Weights of a small GPT-style language model, trained from scratch on English Wikipedia.
Size: 26 layers, width 128, 2 heads of 64 (1 for keys and values), MLP 320 SwiGLU, vocabulary 4096, 5.53M parameters.
Architecture: RMSNorm before each block, rotary positions, no biases in attention or MLP, untied embeddings, normalized queries and keys, attention and MLP in parallel.
Training: a variant of SOAP for these matrices, 145M tokens, 2438 steps.
Each number is 500 + 50 x the weight over the matrix's rms, rounded and kept within 0 to 999. Layers, rows and columns count from 0. Numbers have three digits each.

# up: layer 4 MLP up, 320x128, rms 0.133, rows 93-123, columns 64-127
# down: layer 4 MLP down (transposed), 320x128, rms 0.127, rows 93-123, columns 64-127
# gate: layer 4 MLP gate, 320x128, rms 0.141, rows 94-124, columns 64-127
up93:547529504413469487561420360547522431504445402405433477385460538497558553481525487541503510441470505515523468542489556545477470371498451594514544505438533468448425573429509587479449476456592402
down93:509518436597464512595424531517583514387464496534408620546507431578478494391520395445500578514517566437468434514597513496545428497482409510500606529467426495459460393457608559486519534502583525
gate94:483498450480439488513510633473565561564517531466526404512502474499436498447550497564403491566511463576517490432538487576532526556425559552426457509470504529489511496495505520546530430480465479
up94:457547449504458538524525480462491444564523421485445564538574532613439546490471433552505553473526544517451563504435455499488540447507410471496449398437524484442476517580521517499511497557501528
down94:543394424477513465543517521546509572612487536526463501470432447449508500475517516533539476464534541541487453516560599475456497536518489522447481524502492467533565441498513523495494490436491397
gate95:466473501528447540494523427510561549499532512506507509432552392491572555505513514539463519527466473512551463505532497581608524572424573520422520462503473593437473426562603520533501566567400381
up95:518557479524505519479463475498469440493496516396467441520518516549533482488485456572517561521513590498435456529531554519510507529541480447553470550560516490518484599441459424559517470481585505
down95:435508439442508449541517524490444450536491563527481469510471516446517466540563552503460469507547490452480477495419441490509488500526478476510463486509497435532466574423409521465476374522507555
gate96:534551494543474504438563562526538561510514464560498527437479518442414565574482456475467499537592537483471621527503473539483486562579419514453460543526507563498415491481429483552482489459468515
up96:475489575487535493558503528484510389420551523577627516515484503513530403518543462440519535473507503438570466465548595499490476571468518493506516530526588561543470519430490454396480571505535517
down96:492597597541496490516557591475455507463559400455476609539598448475431568501531427460568576512588569439563489486412513475506501529477481474504499474436489569541542412559468491435562403476510555
gate97:462483452439474543524433527467535467476545459473416558377522512545462463601456534503581539536390492498514540400498554436541530450495556585469476449553500525484530515475494522466467518548491459
up97:504481562527542532559503435523477460552416593450474476463416433426506548444503494424490523505498515559470417509493471501451494590516546486493525535457552533461441527572433442539506520445552517
down97:520456486453437473473526479499518501487486463564551383457506485448508491476523545552444582446576447514495471452459504553547568483490490552506481492465508430475462535471563524563449467521572503
gate98:449494460442476572493478454562509561441493417516500521538425540497479529492553528542518462537413517545520496461444528462400478407580530506555548509497448486511405528461578397515536465519508335
up98:466474501535589458478410539460439403501502509457566475517507520561488521506530474495599564436549517511446518593531491558406505535521487597498479454522418372530525539520392542409522501436485510
down98:455416528545562576546485529537452535433491385480554531479429549410493487491559446451511454532474536539558483519457490448458507491508541472449564518523397450465459565416433459507453444619541415
gate99:505573431508569505434465457479612472445518498484576455576449578454427510485503514480490458522480507508368525517543504569443545462486467424480497488482468524490509479550500493447516488442487507
up99:529513415550519452606448465500553491392494511482412438553459489509450492491584568441529531528531431435506481475486482560451404519428574440529545579549512545503539406524541545452435515370600478
down99:485511464538474520488481500500564455491515466479405535515541507519436497501549511490539501431493517514481525508493470569398530527507559462554515476527549509567551486583429518492552500477515485
gate100:531483586522498497532513524551521468565483492485470522501524462556516498447496465584474553497454512444583492498453524413504494473478472515624568579411530526464548516508413441454555509510440494
up100:504491458512417481514521586531484437485555540464560547487481559505514491431522476513498462517508476536452498539458473472537538477496541511518514605500518538456467432425543509487512607516419535
down100:493477449615553452508496461481404416479536530509550433546473551437440601505483506462532433474435487567555571445505478536586465539539460497504441564517485422546454471494501529508582485468480538
gate101:450484567556506490479525541387492549471533503572517511546603501494519442557539513525509501593518567459493540500517530543586483458490436534494587512537514472536472505531478515470506459556504524
up101:457462529501468545491574505462564499445504513532495542565488426514496499586556502534512494554459516426454575551493490518508561388534441540503587462555470574497517496489527478504580580544480432
down101:446507545505527505449480486379429523462527469542467478573514481470517433557581524549564455485520479463444583488442504533565523566553463502484510492533576412558529481554503483459512517565532500
gate102:510476443507439587506575540494482530521555530516499514512431453578503493504426548534592494500513434524534468419457532523470491456550650481433438516500499472459438435508533553498484518477368536
up102:421551475565519441517548548377521535483338509518446530567520554472507422557562494472404537522522555466396543559489458432480469506485401506517586482492528568447557557432454435540468497400525520
down102:564458487478480519447462515543472471481578452512580429458482435501511508519453430522558515426485443521497420445581475512509510502548611448434374563510440488518492467561604523495464489531472428
gate103:568419517411508495552530438508467452482500457585515456466482544476467553487424496452536520501533533581499523463546441479521471598570581529442488448526583560470553536516525383459511446571590463
up103:576439497405471645539538436591480489513493466546487502439513506469498379493429573485466461481493525547546540466524434487491503569404523439434489593463545542441461485544522463550519477566582450
down103:429521590471623478426495569511493483498522512554490487470593438497474498552561457462523453532513457443486513502421555540524443462450525537532490455508441499518377478461550510523449607488504472
gate104:453526437437466580506579574497556538547580572528451445529506434485493590479491458533466511433587571508471501504581484496489497445560508497464529486447504542446465577518517453463388443501534524
up104:442463449526493596585438531506515560535483521527473432519448578437555457446522563484481486508410494457466520569454464488523453547448543558564487494476570479415450482505486468622511449477532467
down104:467442446454502482419560610469541584474563515486514378592542558408487489502505453552487501458541545486528470502523429415515509441586451584406562494501507469492509475491561591533585521426625552
gate105:520513394359460522513550493545518489555595536476525481443455485550486456520465421509547485551549570515432580573478495518531537460489469388475459535411457504437486420530464523518556438468442415
up105:511536512557544539447489545461538485460514603473483544511484480572491458440552552565511461438544441539465553486418426554544471541476548414550509497507490484450456462524548509512452551412578479
down105:513531488387445567484545501532532525542557461528470464460391494498427445482567469625531474503455479509493482555464452495489527503492456397520461570654544509538534493572438493434436526412510489
gate106:497452500481509476577575516446530462536570484514482501483518521493488423372563491443546519480490545465493434474526501473538453465435496531522525573505498493464598509541428420428480439437463535
up106:510503527566496498588450493478535478493503522460561488552488501461371434397561413533497499467412542492562486596516522464493590494435484446513491512556469483506522501490473567516478424505481498
down106:472437467451513484540452574519364539518470452519501536498488487513497492542443455597459466455523585503526506570528497521456468458612458537459496454505456476645519517537443544487494521530561552
gate107:538557488538438460448485477458524478572485457493447546477522465497418513429506407602450509373564535503475619584537523445558439476493502517666473620480528609487553526447496505493500484503512464
up107:444464439484492416556479505455536457497547472563575533486419553465531403542556343513546501449544583497563521546437479394434378572525611478486536464462600516497456533577476524528526533536483444
down107:495439369556590560457447477480548429485517410453558420549441477599561493564477500617486519384552557457520510495493459544499360521560575497536519488416579527565478508578563428518464481490415401
gate108:603601488492566435459486481465584516594527481504510477472392481543438431458570484544463500510581503494453487424575512524434503447522499484636467441540463574546517528396438551477405469527454434
up108:436487470451506532606493507463345468533548474462580505522499463514560479573514485486566504510482498456570512532508473536521509511586574531368570433448524429487600449545496495505517434521454594
down108:476499482537588452407513517521604548486468567521391556469426535486538433473554408500478475534526650537380458564495457515561472478473496521553439476537482498492492613464465485456510431400543488
gate109:551547512490508488464547539491469525480501524511453555462517508487603480510453554436539490550525485497493540482534447505511576416521482516554479459569472472543456486497523632518501531461493468
up109:545539514470560474492459529453500516441464517551520501423497501489522432501506507423517536600527484442441509476522475576508461390569389498554487442538443546542498580511561582436419567456493478
down109:548493521438528483455449564408463528504494480460465564449549450551526441553425491511484440553489513538476561523543538487536501429571487454618508457539486595588497517563503519527493625530516597
gate110:523511525463439480586549464457553392548540492521478482429631471537481533435529542464527568568471484561503551495465538385609554558453521394545493558493520541490574474446500505492368501460448502
up110:533495506556462583414548485426492524475527442476547408621437537552497511511468498413519494351613541471490486449537493422469528541449367602551492533479516496525442616481490522486624505515505504
down110:489606428464461439557471455521506472510568486546428571475592482472552569480547462495532571558367499494541502450485489466530498530504545436518557511393523615543528450405511427481516410481514439
gate111:474558500399467498501524548500420479477572461479478434591580488520460496608491475498498581505568508554500555509509492497471532571478523451458446470515585458577466533452451469515499440592528484
up111:511494561513474476384551527462427490516469479557548547457519544570497458553558417425512502551645555445417497553491441474446485507457430454472534489583492429535544507362495463553408530611434500
down111:448504432554529494436558441562470483523469385540585374488449483535453548333507461435495481431531528500521469495435619544569555467482525453560533527447460472555491581428466461516494429539519445
gate112:657509563574469509477511501432516502494579535496434467495563477477473507438594563540478463574463486432493586545509438534437415455538567596493559530456535497437551502483504442463592428527510565
up112:490489511559473489481437522530508577517483510434473470484511507535474610504493582489517517540452481464480485548481466636469508467388525543414604467524514452434555474506545445498538481463546552
down112:518480551552485489466565473500479499493465573527522572476479551395428458575477465507410546443526450478509509535529482498497541514461492495499460467610478502542514492581504466533521436450516414
gate113:513472527484485523607658544433543500449561562518478604498566531396478454505395532489538456505489425447437538430367543468395470468468508474554473562483516473560475413484460519514549423480473658
up113:471565505402460451461547585460448526562460635517593453504532521469472547523462461479562489451548591518573513540465456554585484537482525489442452400452374535474613508570471473549514465457507504
down113:531488550417497504476494510469534498533525553512512537572514502606484489584548504489515516435539502524575441497540511519504425557501543413479446470468431506438526454445492546572496379479519498
gate114:465485532522456509542472572476396574472393469574620513452434583498538477491449457514629622512556548567414368465451538540535375493500440482497532503553516537485559498498461449440456437511471408
up114:496482349420577523563469483512599418572616580442450510509594511565464558547572459531350375432452493454552691576504495415473546552484510503594485483438537474466509522417542554520492538514563520
down114:458528534484546521478493539483581521505566472425421532527523523529534502495535529480519537502497461459504612492502535434491449505547516603521506528368526517418442524483497500550543615455488574
gate115:518476483528526554557630470511547418428504500541498489520473602458534470478464466493488507385484471514480420497459515517569743418582444415498497502508472504463440457462611534502496473516405424
up115:554402563465467399451530528488493573490494474525497487451430379487500449549482470542477572427491580515527520606447456445401503531404557458507544496536358463544475461566462496424442563548474523
down115:513554508479598587529584522548486498637560502470446493647530578436529498541484514548528528542407529501471332490423516525413436476481543400465544608462569533525456494409382446564538488443460555
gate116:483467411562508489559442550399544475462571512511521479520577466460514502483439535483422526501562459464455445443440512512587461468490467491493492438500533505491575564472453503504518529451447495
up116:512511481475605491533519461590454531485489539577504546529502573463464469490522464475535520526468607538527567581557535512461516478440437495489472519496491476506395512488532402526571520544501468
down116:515468508485477540416560526635523515479452444445462543459499528482586547560555450514555601393501515479519481550618481454485534476562488540480540526525468519616473470560519527535484385566454569
gate117:380482484508518424466480527515473495571495501559520514470506465600504568469486571470442553540541544536555484440507502599500434470575534507525453522497430487472475483468454578464444502416485546
up117:414488552524470566501489499515476454495526538591483488480563441589503555458550534519462518413485501526480510354557494595485522414506564509519507516466518447500572354389489523470409494481508428
down117:481472512556524501521437449501498514467487548397528521444574491486508453509534445472540410536523473547497479635426445484439497500476482382494518519482513397405592516498538519547448644443541495
gate118:492489452493499500515528546452446516499471552468502490572475488598479538506463513496603582508524508551472526509515508569490508503515467518472443503475479500521504557436510440449399512534475525
up118:562559529457510546571442488544516496515505533521508561501471442535448473589539527509534494502499518479460492546484449487407565499536482474427534527545546490531480470504484539533432554448489433
down118:477558498497534455491521527442404479457440496467488482542453519497452522544454458495556553483439430508514521544489497489511376593520469481494501450455461470524470569431419451470517537475524514
gate119:479513601500495545461568450570452460527584487529471602395573507505504502489448510545473517557492497551542585444479601469504511404515474496487423486514532500519512502453536488410497536570508519
up119:520515468458542387471507505464539441463508575441508465525438542424532506428525530558515444521513449532374509481590517524505524485557570479558469484538541443558572477426600503518582503473495464
down119:488455510538481569521484470492517539571461532501525470546507468526446474462414499482482536512447550526495527515415533477538568457503451425423571533487518506465395535512497474535496345482490523
gate120:511491494446545594530621504535553457458441521528480432359548525513495505540509565495579525571581598506564559439443578542530561507478507512441424510528381415450490548620432551447508467417448477
up120:517530535461604601485568509521570514473436487516528478334480475603461510562531608532596494479488472484486547477463540494545497437536420534453556486573489533481480564603519489545384448472633429
down120:543499474484476456513496502495395552532465506499530569525435526500434532528475511443502402508456496526508506513404483504442509488520463440541477440545483557497451501543523531503390532498552451
gate121:451531458521560564523477462435523459474498502505470560469345405490461578550496482452522557497561560496495527467508546585498519586594459526480475481579497542419558521533518515504486506580479387
up121:530479519452461512529487533467450536579522470503472511531483485492451523507431408544524489531508593517517524548459477508379537586464529445437482497597493458556494472494449435506529455455443495
down121:447458465518529571563433543466487476461524452540532465466389469499527529497565460579516439541458612417535541432484488541475491565565580512485576429496647494489580529473496530547522571489453497
gate122:512507518513419486477476513548455524468497545547567551520455420477471476458573489575544426596536510391470533459490462535577498553503476526470530526481469503427494511590436507504509469600484554
up122:450558519456490447498485505591610499568491420432437444497517533536512530563455565478465597408487505525506410525497495429425525372462546515587478467497496479526549453483603540466498528441508440
down122:495549549503520458487600496538616471535519521478375429478508531529526565562389552474477610485479460563499450532519518445421585492524587586499443520577549546556565467477540542540523450466532452
gate123:471402523581466320541394558511507492565526406518486568494544503542512533401534622570437610504517475479392472532507510461394430518472514538532493440479537492555568384579447542595434439451417426
up123:498519613448521524446434483513433451576581649454485446503432566514493466486480556523554550519514406499473480447492437419518592439524548543572549545495502486457521465457501467405551521543524472
down123:536552517506516545428526503369599516466435518482452627539540500484471510523533500466458452423515504502532475534488496544485592442474452551442499425516522519470470469476511467506591633519475524
gate124:462495460477374588462478540516529470543471514504549483401458512507509525542453429494576590500573543631542562521491475430465474491512558517472480424532524535455519477484544576511418438541556432